python train.py --activation="swiglu" --norm="rmsnorm" --rope_base=10000.0 --parallel_block=false --init="normal" --init_std_qkv=0.0401 --beta1=0.95 --beta2=0.99 --grad_clip=0.5 --warmup_steps=200 --decay_shape="linear" --seq_len=256
Each number is 500 + 40 x the weight over its row's rms, rounded and kept within 0 to 999. Layers, rows and columns count from 0. Numbers have three digits each. The size before them is the row's rms in percent of the matrix's.

# layer 8 attention value, 384x384, rms 0.178, rows 335-371, columns 0-191
112:557477547442495547488478494453547524517494509485466546567491471502567518509526586502475491490495480449463553559515553528529475529482525517481507436542469468476496517473596452489562452531600467523464511521508524475515500533478477541428485520457553505451538491529428514552467460568486435534533501522494444526518538462550533508498564545531474557533482517422427540556477442495447533472463426419496487471557498499544536469479500622497548446498545440458549510553505534479443516474527505498480530551428634502466503447541488477505463500525576461523442529537543502453476479502441498524
102:483506461505480490535534470506517571562458511394604534474386528547488515577462531538423426447503474513466442503535453485498502528486480547502485431475527467507527472540484566478568516548595503483529525453491452565544531442448498486501501493492497474507532486538536527543506526525481421454546438541542511481482532453530524517462473443526551545502516542512485506489485525488589427513471464529500550577492461477460549573439577547491508459614535502493515484478510467479501521504503564494506539561499519478544493457490412521492488529477469459507524431429541510482495502555499500521
108:572525482493426528510531549531460485437543482466524573519491460534551576542505486539487557467463535533498490486535453522537443496525477502481554455446446455477513483420502473532531458483446557453515497537582502416502438518527479521466466505604433472468554482485451499523649491506499607455544499509560559544541441483532506436492484520496509446582497549512450487521466520462513504496597558508503521484576458492489529488525492524527556535503495469498482454560488410414510486468474543520475469495533521496485411460576459410530555516527543564457502483575518497470493484494537517549
110:501453458444465392518547461508585546512477500579479522576457395499565484535509422474519529489497512448467562492576580490521466472501459472548463502562445519485489479506507550449535526537532490411509524513465419461488458508493536493485537557558496514478458523488425563479502507500439518459509480523450489528530493505469488466514513534488534465505440511476469521497540491552554469460537454536440475525524437441507523524514454491428530502527508541492463513498412473555484414569514537521526502463470482552499480492460421424489526490594518494553507565500460526492454450493561523446
109:543462484486557532511537482583440441480535504479471422506497517473505533480466508537522468463518515496534488552560467503460539497562473474437472526514543482477493486569494506525527554565448506551528499454438510427514430500512591477430506484533516501585486552500528501453512601510472482543481536489497531578497462439468463446463498502501434413521498469484484518513568454518496542561552435406559573507545455543508475571443485521517435495535488423559503407503434449518572464472589523523444460516436519484535502488533502522575521507507502497471467496474463533499453454499482540552
106:439459494506482500545474454463586440517419458549500520462504463564411515464604437505479443509469562522556591460518493440505451533482511463467529450568498550536482571557539485537537541586498481517524437486538505487491454466538565514529464466537491514586466569481539558512439507511512497524485487504536530484477516502566466534494524536493431546544506546464466481523485497531433498577492512469511516498503392502550496447454524602468503507555470536471552475514466505531480514464631465501493509510465484533467570493528478407533504539448475499497501485556495486506443545480443433446
100:537529442559456537533572527455572530569506543534564495497524439493450518550559506493535506420566494469587550532517493524493573481454514509562485481482537475492382506515492495490465496497495532528461528481438435481493485510542473436539537450503521505508484458440511526520437484502516473464473504477434519548573513505528505543499456575570466573530456467561504460478529481454459396425515533545455449558522559489486564456475545428441518508496490458517455573434508461458432505515492573621538516492480519524549491503535482495507477491570454469515434582482480544544514449508484528399
113:565566472543543419499510498489523571461548458466487501480571450507498432493455491509500526508440484425463547459598502560523493499556558474469518493548552482489505542492497513525545429450481499487526474494499444458421525474443540427534532545478447535476476546507486480473513570486502455552527566477548514440443418485461535522494519425514465531428477488511507483444458514519541486467457517507451540469490531465446491501570415442478503471546523434557562452571482477519489532564442548421507499519531484514502465542433545474515563535484519578442522416509453540492507525515513555478
118:511518510549519529539544506466490529485465542571561545489481525468543501465520417445490456510445479536446485556467480401539417546442485431482416559513431496484493511480486469491426519525524534542541467549563512477453556552514494509464539515530496486503517548551467457513450511549474489464512545540491444543518543414517495530488486456512528472453555512499538484551512460558597485466497503512509506499467527452459426538453505512516497443518485518497455492480486552406497438515510528463548458479561527539479476468594498520472505476535535507481538451438543553475486503524563480534
111:483540393439528477430550548494496483536519471556503455527493530493523486459502575472520543525536495512446495498524489440528479511564442505496571531471475488416486485457466505478464536431539495538419479527548501506451555467529529451536448414518438473486613404548463501512454528508518553519554455595512527549533498572463510486496496575468532554483471422476508455500494480537526483515527524455505521504479471481500553513424525467541494576545548516465499521479460553495469497510525495492445529512523475462512485423559530491459473503561487518525594471545532554482537502525523529405
103:590550531514513520393549553433514464458477428445488501498516503522507499433475589473553458476477497507472563470518532513498471587497549521472514514519498491510534520480572507456488510511469517500511406527503526498502473499599532426534496494476482524450472431496461456455493471486557507486509576482467508525463468481439504538482479524479465489531519470528486465512491544480529492463440534487436431517458555491433576450583473478527535492476542499486593572476530500449474485473511467495502492546504450457503459492478470491506470490493488505459469521479535538477455467539450551486
104:525518528556517510445461465474498538540465521479512558520576521495544436493520523425487506576502431521516554553511510507465486552465556534536483608507456521491476504488501486440483511593489509519515460489472498577547498537503467462549467447498542453447515427441478467520503464562555506578551459515553505443458526499558453527546494441466550483466478499517485532525477597555504455461541473483486476496457505478482458493458520515506549526487459481576518471515456490506508561548453523476492511506502478504434510462501592421453471451463444553570525485528499499403469495491507514544
112:594511494497490516528555457520568543514520548484472558549482395536432516556496447454513443468496505462568501533514468490531453525492447490568539483454492429514523499437549512485511560465569507480483448540443534488521505525479521527497493450444548518478533499464518478515483524529536524461484524490490438449527479436502433451505578521551466514540520530521517457468471509485488475554529515499499522515529432461538509434456423497468484527516525510511493432522495531512488479438500436492531535481463479590466487543465485527475523484479481536512419480508490556470389523507454507524
106:417495536437470501488562452511467462531523471505520484521431552517564522493506570582542475475513498490536482524450572426482477483613540529445516455435456484551549481559445498506493476498500472544518506491522519509572555419440512540541499578460548502538495536464399476440479509495510482507468511473506590511529582563488501456516525500488560492515461528507407489583535377483506509487527521463522467454502500459477491432481394559512463568499510524519519539493449469487495509460454512503563563454462407525524539475557493535466459459531507508467463486542472506507443552477491510470
109:445501456431507546496453472487504495545466478507496576481495514534446531547565516534550513448510544533472509490495567522553510554473492437481449491512414469446499479488467517525552458528483512485485465497452468466435473474477522458484501579448488510497536513512498516535436555417483485414544441524551498456478516482482541482458480460505579508447445502618523468577447517453543483493511460516466521446511483463537542517490493549436521420488504536449536492485496519569464477508443504473500511425476490547551559537518505558434514467565535476530573619549447515511504458575456472567
107:540432552493556507511537459490470498544491459519426576519547429493491458490452484548560511466480525481606526500498540476449531462472520523425450614550445548534471499487461499453500532506547495523504486457509431541485511544437524483532527592525449541478416464551492490444499454486490528484511475491438431559429509566462475515485493426478505513519447493461458500465521517458499495480448556486520500526468517569470466504491397474444529456512508528558506481511509426504518507491466458530609549568498486491488412561519508509486467522569512463503515424466491478518454495494506484489
101:466451461537505472498514482445465529510454519519510468526516475453554511535514463479511426491470528478433468531539534505432461483527506482590554451481526554558438438449481529511479512424551485495539498523489509547480485535449555468479501445596528431514503564521490572439403507518480433528578493508443452475519504499526500512476554463530486560527519495481519465531516517517518456473492615454531563472384497428496440476529520523529503486518491485489535551564543507485493524534572538478520510441481480548519491477483499432485529461557550482529533496526534512456506536555542506483
107:510566456486501480546503442476509540493494490544569469535494512462468500523470459473536490484477511476485475473506524491539519521451569499421532545466520488487504507543568413544535503446450539469484526499454449542454383518466559447536448523525502508435481499517435517505490483462461441454516437548491472485447413526478442529528529493527539545548472498461561482519490438441433483526565432521530535497430519540507486446489550461482488535511468513487502511477568489534529504506415569569485496505432500505617460499459501429542479492467512460509470566473495424556499549507476514458
098:467555491502485489527516488488477540502473508555550521502530424543589501549400511488497484479457470515475439538558515450580487474536464445557508546455452524559488501460504485517542443519492520416489555459455458463545543522478499489519540505438429564473474441462433573475520453512585483466547538526485538498442506498516540487587579494511552558472515495515534484469509488479481469538447531564511433483488464465422468494503581511459540576542470468435540492502518478480535544482502514405504490537513498510470455473525634475446481488530383546449461541535548555462495510559560481451
109:449490466451518478503483558547448480536506513469421438475462493487502543509506460509510476595520569478441511531395488529508522577545503472449492534458467477490549457459500428509488496465537530487477462493435482499578475523516541491530462525429507500466449475510454437516512471440508513518567382528475436493525460571500542531546482505476475548476453509467423535501528467491470485496483530465587414533486513472469498544500510494545519419542457453502587509440418480503513506489488581510399457496430571548539558467516542507561536514472574527483559452512511462473519454431494532506
115:535523487581486426454443506543479538487512456489513489517489488505548499506414460398519555497431498481525425456534498545547466583473499465500493544473485517515460434496505530558564502557417506479459479517474417527437505517484561511440519465557529525492521541485504487485482515504514501564443457581534453562453436532549456508540492501464558425503481548429486502496489551461563489527499459560449484574494492478478439507475547514506421502432425475524460432466499528494509513497547504456445474493560447515534485541464525562413508563576497459474551476441493531521499429506520521523
116:508583576497438584461501575503517489488555401490594478458575471550459546471478497569487488501552540515501531435566442471551544494521453525483492577453522461484610464448486508520544495496484507493496444539537514469545521502513526461515505497462510468483494538476471486491507498478532426469584516459556479582486507517487416485467475519563503481514423462567471492520553419477438434496466552553543561492470528529579485459512517401454442502459490443552509431507515534449523405474518521449500494517512463479483575511498469500461501433560454563544553524526495484500472521495503514558
106:542494612478548516482549536505490541481492503465519554458514517487470507532507434544504510518491479532544504479468476445453536515482638519577470525534508551463541503542512462548470537540411502511470449486493554526498527493591433488483500460478481464537476542432522447429539511478462603449471486470464504481441519455466491511542484487545483489570521560531466494509459547386428586501425463426562549427479456475537544538546508494545479493534500538497545458483578525498499522555555442439530494517534565467506479471559458502482503478506492513530527456548482535472535575459425568415
109:547510503481517584438464527482483482425425463496494534483529491459508507471544508528427546546484449563564510470542484460521425480500494518382455535526540502468542505490508584509486564554541542489516515443596517573533509496551494508468428510374504439454470517471547445473552531424519511500521464532484576513515509490488516520471570516493466523474459511512520481549543560487466588524539518491533421463506475487493513494534504538495523531450530462507467494545446535543499456420547453482539474522506526524573531499471509442476470480514419516507499482454438489541533495471540496426
112:512472512473587509426485447450469533414530420480518430493509496485481474467472516531536512491491472528555436414491508505508492564498521494461457490477478524513532475517485464506539528492481474451487531506474487498492486503481512537446478510495426519511541524575509475493566490419518510524524466477468444525439433556521535524518483447495580482423451431589496526504463472529570519476498466616510468513463496578561494459499478487487492524488533528501551475510515493553428578505427491443517514531495467494607542493512529483487577473464469407522570527490506506530527495491492542431
112:532489480486488461589522492541432568498469486482487482458440479520531536531492452481516501541473479483436449421490575544481574551503407469561512398530546439556570495527482447457529449422433461498496474558475510521496498443461496519514515542514492506459530499572467535558514521508421520453494512543532536494570454502505423493499511508506537510470474515474501455529430516503505548526549513532497595521531498474572478564533513559568552487505502501530535509455507564463449468528483456470521550553519424517517484543430532439517472546568527482515585474523528476466450429409480579538
101:421505441502517490471503423564562466454518524500542518519505493515484526437557528498538527477454511459518464454465546508457500502535515513536533503372574570495524520477484543538489453470454531456457535502450513462520503503458462505471552510454510564442446514541467550494469499511540519505548570494464534467477488511428543528499513570448504529539585470418429493429509479492539549494535476564537499541466491501465526487502519533538514507478499522502535568442504482520523551446535459532520506504490457518551608482440612569493572465452479494473484477542483580503485488525482453492
108:516486521480568616406542442543498445497469459506458479444564536458457477493470462569538493489489462504487461524592526442438531424446452470500492532523434567498538500550505519576478518512494554434514479450485464541523507600521456551501492458483486533559465569448538454511567512499517507472481531447437434521505476492521529558538428511479449425539539480525484510445532522499475533436480480469489465486474484522515504518507546568494475481547475498501488494541539593459506456496522483527504478461516500562468478577481511464518524463493522535461444518412489514479439578464486574548
105:485535519510458530490557515482544476471506521524513419530548496492636547494487480494503536504489586547494485550501463506468508528471466570475527438507461532534551483498465481459450535481471485516473540569508405552512517479534474482498465457494509522532546457562524570468481490475490505488555449530505531474571521540456493445489550528540513480495482520507514550493521477474488542527497525496512493441490468500476480443448527483548557515507593474517501527508550484443546530561558493489490515478501418421513528427561494545547490542542438492512549479524466491503508551607409478496
111:461487497595512485503468494506461440497450508511458534437529503445517583474440517454572454534440484469464496472409506578460557529504552487491572493559610487532493505471457495496442549474547496494563533519499522510514470525496505488559562604510505464452510498555521500475539548490454543506503515580466543469483472496483483489589477486465543432468606562492511440542449518517514540520447568523555505556510492507524508509484546483443476448529460469469458521478479483484570473514519523494545468493498459576549461526518532537485540535498501401498648444495416499495530469551486565538
111:512505558464419510512536617500596534490545512509506477502493448514455548493470453533525534507618475517494498496469514569493548541554431525488487399521586467502461478501495482470480466455488441496532525523493403507449514524459527521557524429554509552470481467501495503499487549548516488493506479490499518496534559456489529505446422483444492553550509551481494434510497519540521468469585540468520529534513623460521468538465539546531483525494507464507489601463445564456489534502457457549466549446525562434534554492469462544505559416506505515458485404543449567464466491473514457548
109:460486499454522539523520452501510476537562468470520555478474446509403538526565529521483460501506436462458474607428486477448506560522558479519490432499475464507447549513462534487519465468483437512496600475504491491507540464475481503476418511481483486511497484522509550523470502525531531506515489521399495456541550426437507491489528564522466505465505505505428506479520491519484492500438466522545442436574557505464456555473458428498513542470540523473504491552474583462505509486511496558498494492466486412495528502428541453491537544472493471537497441521518562528540535479486480498
108:506513521492529534474522493527497511431439452471549445508518502486502464483497487510538395454487502529417512511430485458492520479509453550537548459503508503497485511479504541555595553493529507562485480514521494496521499488459580534522544485443506472522520542563515543476550519529525477491481540489456594523517511507480489530504470585519499544524502506525541530484441556494522389491497546458601520488576403525502501453417481492483417478538603520532494456480566500498497445514495554476471455466539439463591495452464544493529494415434477464528580564518584500487469458539489482565
105:448489567515479510517524505486484488465517492531423490425459499543518517460461467474442468505536422520517550536471515444531479498513538477492487450486523503490546510448516521538533443573539523538525564508573522502491500487592512490484500515577542440512498543528484505482496483474492508556472483554439496484385506499469457540531527412522532523529534510472566533544506485528447511448523461444539538449522490536509525572468476545506511525545452518450516561555410439498506555495483498474578506467427530466542533512565426506506506400459556510439503546487556535521499551571555527542
112:496487564447491478443539547497518466573532496475557511517611466493534561447532470573478446586519471499564484448452536487504463503499521471515451499486476507509514518484555487455542450473572457579466495495450591527504454512476535453497452467600517371614490463426505496521487500452506465506570501522536547549525540505481447520492553460477567423479499475516458536465526485537492482393443511509534505605560494550412507487525415411533517447428492511562550561473556472500474498498478460502554539440458530451577485482516505521475502499486558486509473522474463484473524553566533571525
105:506494500470508438470541512496524519463519495525470556494505510539488467513574530514541537508451457413518533521440501509551483547502464473604500525410464511494478507541494542455514425449450473508518480569496488585523488529442490488572480539493487505492485492512487623527422428570462447498497523494467505474541487505481484475527520421535482499478518551488414487458470541516550513480530474458540396547510507453497488474505465491471492537459434546580553487500473411470604498501525452487458504493504518471477535493486461441496537531557493533522524512496501527462478424504529437536
110:593542441457510462467534489478473514544491523514443477483440429499477463497506518472408458537402460437442441496478504522563426444453590472514523504473556514473470481465456531477472522523488479481453474504511493492606526418483520472516519498495481478485482613524459523506497453523504511487552478516502524474527497428545532458533509456496415548513527534442529568499403501520471617495444521493575496464585555521526593490518498517475488539538521502584456477480491469494561474493463492462468489432505598476485448560582515508513484478467505494529545551544516524511515515474505489504
# layer 8 attention output (transposed), 384x384, rms 0.167, rows 335-370, columns 0-191
102:479446503463496538535491503449444520547483554444470554521528485496471449561533540536455427429488528522441514532509574501470509484482518544511518456495471460457472568468537517555518465515573476497515545645498505519512508505564508504449480478429455498526521478532433450483462411500520490544540567543493470554468531465492497584513544490547491527530503460515466539462482517500486501489489520509563492482525467532458494512487500539452488496538462462438469452500459551488517478533508489495468522477511518532480486427490428475546467449487517519524457467592565514473554510541520516530
097:515432581559502463511457516479527561537518510534544467447419551415472464457536469620546478516511541532489537550464537496453493478451515465502470473496499452504488575527546455525635480477499491457524524483470489512555477487567541566552484492456518499473529546545454508499497521447476474480495519539490452543500553541496530508550542420444517462478432545513551477522481486487531508464496480481499545522490518470475511522457546551505447418477516573494474527534492600536479540495511584498486506518501479500426507520455476500565431564449555457514481494478533586550498502523488466484
102:441484421516463572418555588570462597568500422497528499499488484478507480470562534491485483484523553513418518442487498519520439496457488478503520548529480505517504494490562533423449562532526512454530461493606582497472434514491424449522454541554467502468455527525452516474533502519481544464474498543519508542488469444519425467480511501526574557481456454522465484512538557472508502513441470572530574417633494492412510474476612509458453493520484505506497453448550443523465521448452564550576494482471490482476533423505591526500527493496497502478521520471520493539548569487510517505
101:462502545464492489479526523409485526507521450460551506480539457540572503551481445526466456488474481470467427382485505468499549555492431517541461473444539462527454505550539492486518527472528526508506431554532510556533479471557504485462503467524548446428517500540555551524454507580466512482513461509484535551589523521484562535484509486518456442529457525505522437454477447475517507447480538493493549469579543467538515417544611500537474542557482507497520537537471484527451449564495515450455533526502479536557509427523409500484471527416500446408517483521609597381516487484497487491
104:523468528477517449471458449483518505462523526506464493482512508501475555527539523567503511514505479499526577495534557510367451496583458488469562463451543497448493453490439480497531508445481520508507446491461520479559515528455497468482499546507431505521578523522510544525595593537557487455611493501478532466489525501466489500530477570496421496486468494546444542488524458538449474495521541482479508449550496504458507561522492519537480488529594508480505508474486450506529529395520488543426457479506483488516524493469608548487518467512483544465509471475483515556411464483508511507
101:483559528474532554513480456498518457498564526488464585523502539557464496491512501496466483480508462515477485515456456496513471442438540500489496512534492479544515470489553438571489471504471497496525552463531502512489457533457579478549545505517495540538581467537448451507574552445548551464478492504532542443588518470486491510483545470565495452526483468479451549446606439528538464591466527508484475436435498489468510511451447505441464501524441557443554444500492553527586599472466484496526523518488568461519485368482491516541481526476511493471489558527567535505473466510469445525
098:462543485604417511493543467438519477510481581539519478448454460448504490526462541575494448505498435559544453501446539475478609547529511535472472430513522538505440524548472458483445536446518555485482467503407532487505462423545461436454499463534510441543557397450456510460500418499508520447441477517508473567580475512590556557440470554468491481542439471545526461516508523555473502437523445489504456487550522350539601490525496498462471474453456475530488553545525468510514554467519560474505484525526477483475475463490430552588561524565470531499480499501423521530456492536521461519
108:478534507494459508503438490491500539563503496500548535470505507496526487465446504582490552557506503427478398476566520524551413476478449494533517435531443505486506592456470449486433477480477482506474526514599477493433487477480500501476466487480483503534426519550459413486532469546504408576500422490508447459470548470460541455497465567517496515477497507465458472441504547517460521519538513548544499502498544342489596498511519427509477499500480464576451498515517538498505445469503524484511546466499561525565536445493475505503556542558520452563472459453502534513468456477483572555
108:475482579524497505548501473537495473499449529499481370492521522487494475483551449508530530493534485529528526500478498553513524541563597421507462529530568487514557542513491540553554473524542501479516461583521548516554508524441392479489522488504534508428472474450541541557526470506499458481386538482483494573405510441520461527515500502519525600501496504498456494522491500499496463474466532483504566501517532455471464512509550521513490489607432546525494567437435513573443534577458484468576507542524461474506547506508487490519548543538479541505513422520499514447423523515512484539
107:445507532511445449487510512491506582522519544540529534501381517463564542506544465409553409433542494492530429537499445381524424528613481532561564476503497509556476505551483446524517466494504586494499421551417428561514522558410474442512470524493425540519524490546460526448469431509509428532534466446440516492486518532538553496519530502486555592442458496508511528474434501501570503469501506531511474565438531519459532535491520466507486484479551532504512524517460475488462484444415518513519482545526511461584486477506513546509527526500522562538417478502519481482477465559515489471
097:451520515522475528510489520512493417487586551482512513500523472439485565467469504474543526507534514579554461540556544529509485467559534559496513573522480569518535490517576471540506498493505492534516477509473507482500527536521434433539546489481545578496486452364545465413522466513440479501519476526527529556496494487486488503497439476481521492508448515426456466422426506499466458564453537543533484493462557521484490388537540493465530425520547494504373546543568516484505456475503486507577545441530529537509519530455449506544483574519500457516445448497481480557490486563472531546
102:478469562564502527553457517482475540525525530516472524532486526602478467449475470463472535497422440548437510559505479524536518509530463531514478541503523487514469488508525495460529448511520491495521451546436414493553523410519529549523602463546486506548439456495513500512525518522511517531450491519486483477449490459413464526535498508495540482519542589449467556566457573492507503507548549567510468556535558441519463412443533492501514473445498450516600523499489472446592447583513474456509548539437524516538509514452529445479481497514417426610509523527461483515434507452463548547
105:543520539457473500474530550519554567439485546505456535469567535468459469598526521537476560476420512445485533486496500481491528560485532498553501529461460515498472523451518455503543468434531554495609519505505495424555490544550529515436521497546533504462502531499470508532511529502566524469579538516468559528493521540635485477589498513633482472523507525528471518486473491529498540471463480439461493506505498494568484459525524491487461509539469531468505481531421498510460492405428548474500525530521498490497504537531435513425397575402496500588503489537528449458481514505453497583
101:534557518527520527483535460543450438561566447471491495444516507449510538488473475526488536457503575460517591484513529483416594483518518532538489505534497462524475479492565469519549511502477485461503506502529545587509514425428482479480538514448452509443502447567453452554447465453492519477565490493495557504537496474500514447487505475500502520500477527584456449488559491495445513472495535521472536543489419433529594484470517488468532546472491486526482499549480475475505586422438497510527514410488498530539502493455486503523469516503531480552542493531520513531549474525513603528
104:442523514468464462462460449429508566598517529474466476528485510470477463468471471461501504517494479525462452511504528465508456557530437469462439525461459529540440516502590580491520471540491550491581510491465546545525486513442483501516491494511487465429572531514444496500513531500475509537471517518525457476503510459507603579505496514536494460521447532449508563475461539481502472492446528475493453491548462464490484489552587548566503477564519468428490468479499461476456511492424529496519469462446515464531478544505529522524471454522508507549511488465522512424519551515463618499
102:522513542493474524519478466571462493561547481461495501450473417528491480488449481453508501487524454494492531449440515507498605442486545510480499545495453563469503539538413417490479463508524466527499496517408503473506454462460546555474475455580456476453443483504493480518536415499560521514479501484511488558560428455499466529551458545542461409488535536502459560493503418518516467507455489481579581506541501484513487520503439473521483488562490476507495515477486512490526454501507419471507455480477499478498621461479585553508501601561435501498527486503509573433497464532504570501
096:481540556493514431462504481482462484538379488573543507513399516470529489561548449519459466521493514495481450566444491484459454507472503544552547462535479457536461493518510426537521534501503577442497527495576520475496486531459491534488490482501520453504522519583568542505467423555501500570519417521586481486435478461473462521477485469536491515479510510537408468458504511439498462454458524437477477526563479467471503474498479514539501472494542425481479541512439465493553555456555488504475530522552488533479513425509426449492469554527534482533471462483488484480488497515487548438
105:521492480501495453508521500452520560540547525516521554484525445447486506402481499540498430479565439504496528495440479491522522517518567544521516495464499508557464430472523516531403501497429466422539493456476518453469465516543471485533504554515502450579534462535565538482501429472531512524530392525491506436492387471483488577447503497471504488559505468567497400494441480473430519557515472498501531530513473542523502423451522502487526519578496525523473523551480520501530553460469453465471470586467476522457476561508500512469437496491520515491572512503511503536467492462458456539
095:454434545623497496524521442583483484517476487626520501464425453469494420473462437490481473488512508497437430485466408474532540440421474471498482498460504552527473518429520529468544501490475524560543462462442475479448494520528416478530522535505554560499488490544510435513510540508500454547562572520462428532488470452495498473483540491518550458522526546486458510519534467491485532491472484525536523501461506566545469432528526428529506505522558391544485524465531472486466490507520490501551423494414488595538493552471535457550431545437497509477455498469530541537526510467480507465
103:501494484403495451504467542538495547563506463440502462492412479501479559506531458479564474458521553515463508497455441484515478461519507503502523559421509482496455466509497444436452497484470439483497437488372467495471510507453578464506458513548438499535457490474496489430507501496503549532498475486499453542507530515483466460473530539424511496468461556496432529455611512476500516468514513468517459495575475508493497590488511540549478491479477417526570451479436550523475461556527458542469520515401544440538501520459531456479554533554446533468536455534537582448471602469559507480
107:534509568521452469472505493511463546506517500508483473435538532560470507484494419506492586514528539503488464519501466549526478599494530498486535478483543462435520510503504497582473470538546529563487460495316428530587478478454501512468485543533479409481436490560527546551473469449492529554529490541514550448423489588467477529514516599556508499557484494446524514487509534510532529548537477528525481580482460611508528504476507569524455499516435467460470523448447533507544494536451491423541555508513513492523506531540496511495535561498555442464451550502506516527448537539467544496
106:490496502501486602485550568482561557518436455530547417515521503603495524523447548477571526564536520479467505486561468491557540515544483503515507514476540535464502553508494471463529521510454488478476458501436465482481512491485530491497568457497503483433460532502515449535568536451502414579524540484493518499477515462480464527547461459512437504393409482528469469464521495481517503477467576540468477500457489528395536503470497517502537478449457545606530499480534526533527466473467510565535522516466397541478504551508432491517454526497505511394473508476490481468493535492472517511
101:498552528476581501498466478501427520500578501517456569498568484493515484494508541481524472522439476475479521447482573533511495503540496560582518490474476550457525484523498502483491419476479532563473499470566522480488531542498452476463512533531514493542531532448524468471500561500520474491459476511481475497455530546624490464564531488572436494562485536484441562495516444524495490509500515532492499486452484554409373523502461554531456490456548545477544452512527567496528510500476532484493539572449500494459535483541448477536467499548501487538605498476422530544523508522511518432
104:541514513487486508511536460459462482512449468510474594550536498460544515460516487490469462498490454436514511570492470417539409537536549452425537509570533548538502453498509534542518518545511513520477541444471506536492497533467474522503474516462558537492441473484489451376569519489505489520440535476500606472512417525490497511501535550481519537493442476577500548472428482516422481484428485505468509488473510495402457530524504487522540506485501504568454462426474496465524494525504545521615509503506467483555480466506499502480492514509514519510435467507490551512498558537544595536
104:561507469508544468501505399501468454473508467546405496473457485501487478422492514545566451480498442444488381512488485501512435514540529521454513537486519538433493495492491537474511447437412486484490509487324543501478566488563500477526453524457531460398552521557463486513438448446532447503500517563505429490501455488447498448540474384475568540430467533516534459428425504460523477533457480574519474523477467555488487449477544474527500498510544530511569486508522454540565489482495464563435535532487471470508459574544484535499557532492476499517570523486475514554517483492495503455
107:441489488503522513458499542538523483513501398462538477444471513484385459531452470485468525491522549499485472491519532465401523496494479483517570468515501491505507538540611460550488563510533477522549500529523519529485525539485511568496491501560493493499560546549452530479474517541493518458462548509513555433528511483527489461498508421415564470543570480539488484474464425471450476494475471475509503478497495457563478496471459515509424514491545583529467542536436532527459502509450453466554451495586437494436487577485477458556491543469568471539523470480542513528449468450479444526
098:481535492503570455550485477565548441436500470537475461458512505438506473443496517439453524490608540439533527471495420520455507504445505481555433515509505535495429540464452527490501564482466502448515534492466471535559516444472497494507460519508470572456499513540555564469518387495589512526474499530514556472502537470458574397393487523448475585512529519486479450492493490446484543557531432473489473441506518453483549498542554487476564497514534515589532498534496483460507529443481505455517460485469521490482455491495527484555489453536479488466534522458486505448488462567482494518
101:548447562429555468448513494517478453449525478524525493499564481417515521517510546512429529532434506496497524532565491558512485450468552492499503493491470511492502510492480505511547450490493512536492540481503516481480413465549476451463470555563405454455447515440512405484527524515453510535454584486518434494505491532511481461452474590522439448530554459547535495486529511581480462515523527451486512448512556485516479561495468575457533498447447510503558520488616502449545478462450512542476443497525491505431501514478468515560525453486536513520484484453489519487435439502534469505
097:449490494505511543524438517570506435468424526526415465482470444457533509536523469490464547532448546510507463523489508512542475512496526490567452490459492547506499566478533554456449504465528522523490491593457529559439522476447426462526504443489568502455568486510507473500510455439488472492488398438439489529499568517480463454457490500416487576530526505455468451529431487519458523575478511570538473523529556544491490516427581470501506545527605453483482471514522456497475491486483450509459501500482471440541518428554483484509497477455518526492500461521493513496539501583526504486
103:503477469549511467515479479470509415483468484524509481465480511495431540426540523403535517547513573445421557478482480538502486473512485486509492529504499513384531580476446507439458516473528518505517438482493506526444480500430556461480555509435399523513433503453510527496491484453557474443505499429508466448542530560526448524543567401384501464446520585452469470537508532550534523587554518521527467470508504550523455456468517636555434527543517507486421491461536512509467499576515482495498481521484505420533540503545473499544486575482535520505509469469523473494494534531522475546
099:523497491519500544426468514495485490485532463513519436516448495636489521502489501542538505465496530517491578534493487547432455493440533466517559472501497517564446463511481523507480502491472508475450526508558493518461543452542455483460448424536462469549505556459476546493419414447521513430452481514458470555538517511516559483468485549433521545569516486446477510481571486517502538491484556466403475520543551495453503465549550487506478511509492550542526501459480507609445531480530484464520547411586493498518481500506479514405555474505502500510471444508536481494489571465511481520
103:490513513510502528506468512472505449465477532539492514495452575494504544488430516588597537535524495532488457449532524446533497419438485553543515561530507538499451497500417553605558524419532490485441563551642455457460518497463476485514504470511513503491450558498484629532474458514502530487528553524459463503515486550464541439462544474529507524463529524534493524523440480460515493488504516487506471515451489436531533550506525473492595610483528490533567421492511574458459560525541580524512464547571550472471470477456533428514544512430517508587529488474449495592555534543507458476
102:480472390544509543492521546477524475453494548535461532490451524461492515469484465517511472501471512469467447572493451430438525519539509560499560450580469532502534548494512549530504581506515501489519500407579471521508551471544503500522532478460437525436470571531493470528413585516469471487499422462469557457479585527473498545547452475463550507456540481526469525516505496448460542446433577469574486493547457499512542551511419513544500485529549523488532525509540525498461542364521532547507452506488494489551548451483519494586512506467477508490484490482522509498428513568480544504
103:411525514452527561486523487481531538534587530520447507438488496490525557487510486498534501417499520464495518508443526554525441474528557510531545478494473514506463455515481523475456523486562447570513532529610522519562524539523481433467486443467551484527490571523538572478526557480469490500480521508503491442487517479436446548530535511561574487544504494460515572515471535509528455514519523574475524473483466384476491457437475489477522504552567541600502496537484491487549542460520473559467592486489536559492503512495498451449438479460489521470492480487527576515517422497546484466
107:445515518493547485503536465474504504498434530486509521515530538524539506460495508400515544556516463562552468491486487520467526524559512503569486509473448538535480461504432514517436445460542533488431473512412495447498554493497506421484546488501446474638437547505495503512422504468431472537468511461521515495438523464520454468431539503486546509444529491500470439489511495499538514434456523570516483461540407442480479466495458491474528476597490418569475500504545492462536502460517558487409461487584497537485488489470412555470572488472490526497564527526449569491553521526545581469
099:475477476531512462519532519533509487516442488498446442538486537500453476495464441478458485565523580519466521500512514522484507453507541509541417432554581477475503471468500451496481585460504492531421480565473460520557438441513551524517494547596573503562526546466518504518508451543464450509494575541444532455461485520556564501472408496486446507528501518539504459562527514455534506498485457527545482504523458518535531418471495547499549536531489455502527553497502426522550565517485476463515544538502510572488496448547562449449574484526521515547527535513488502481570464467541504485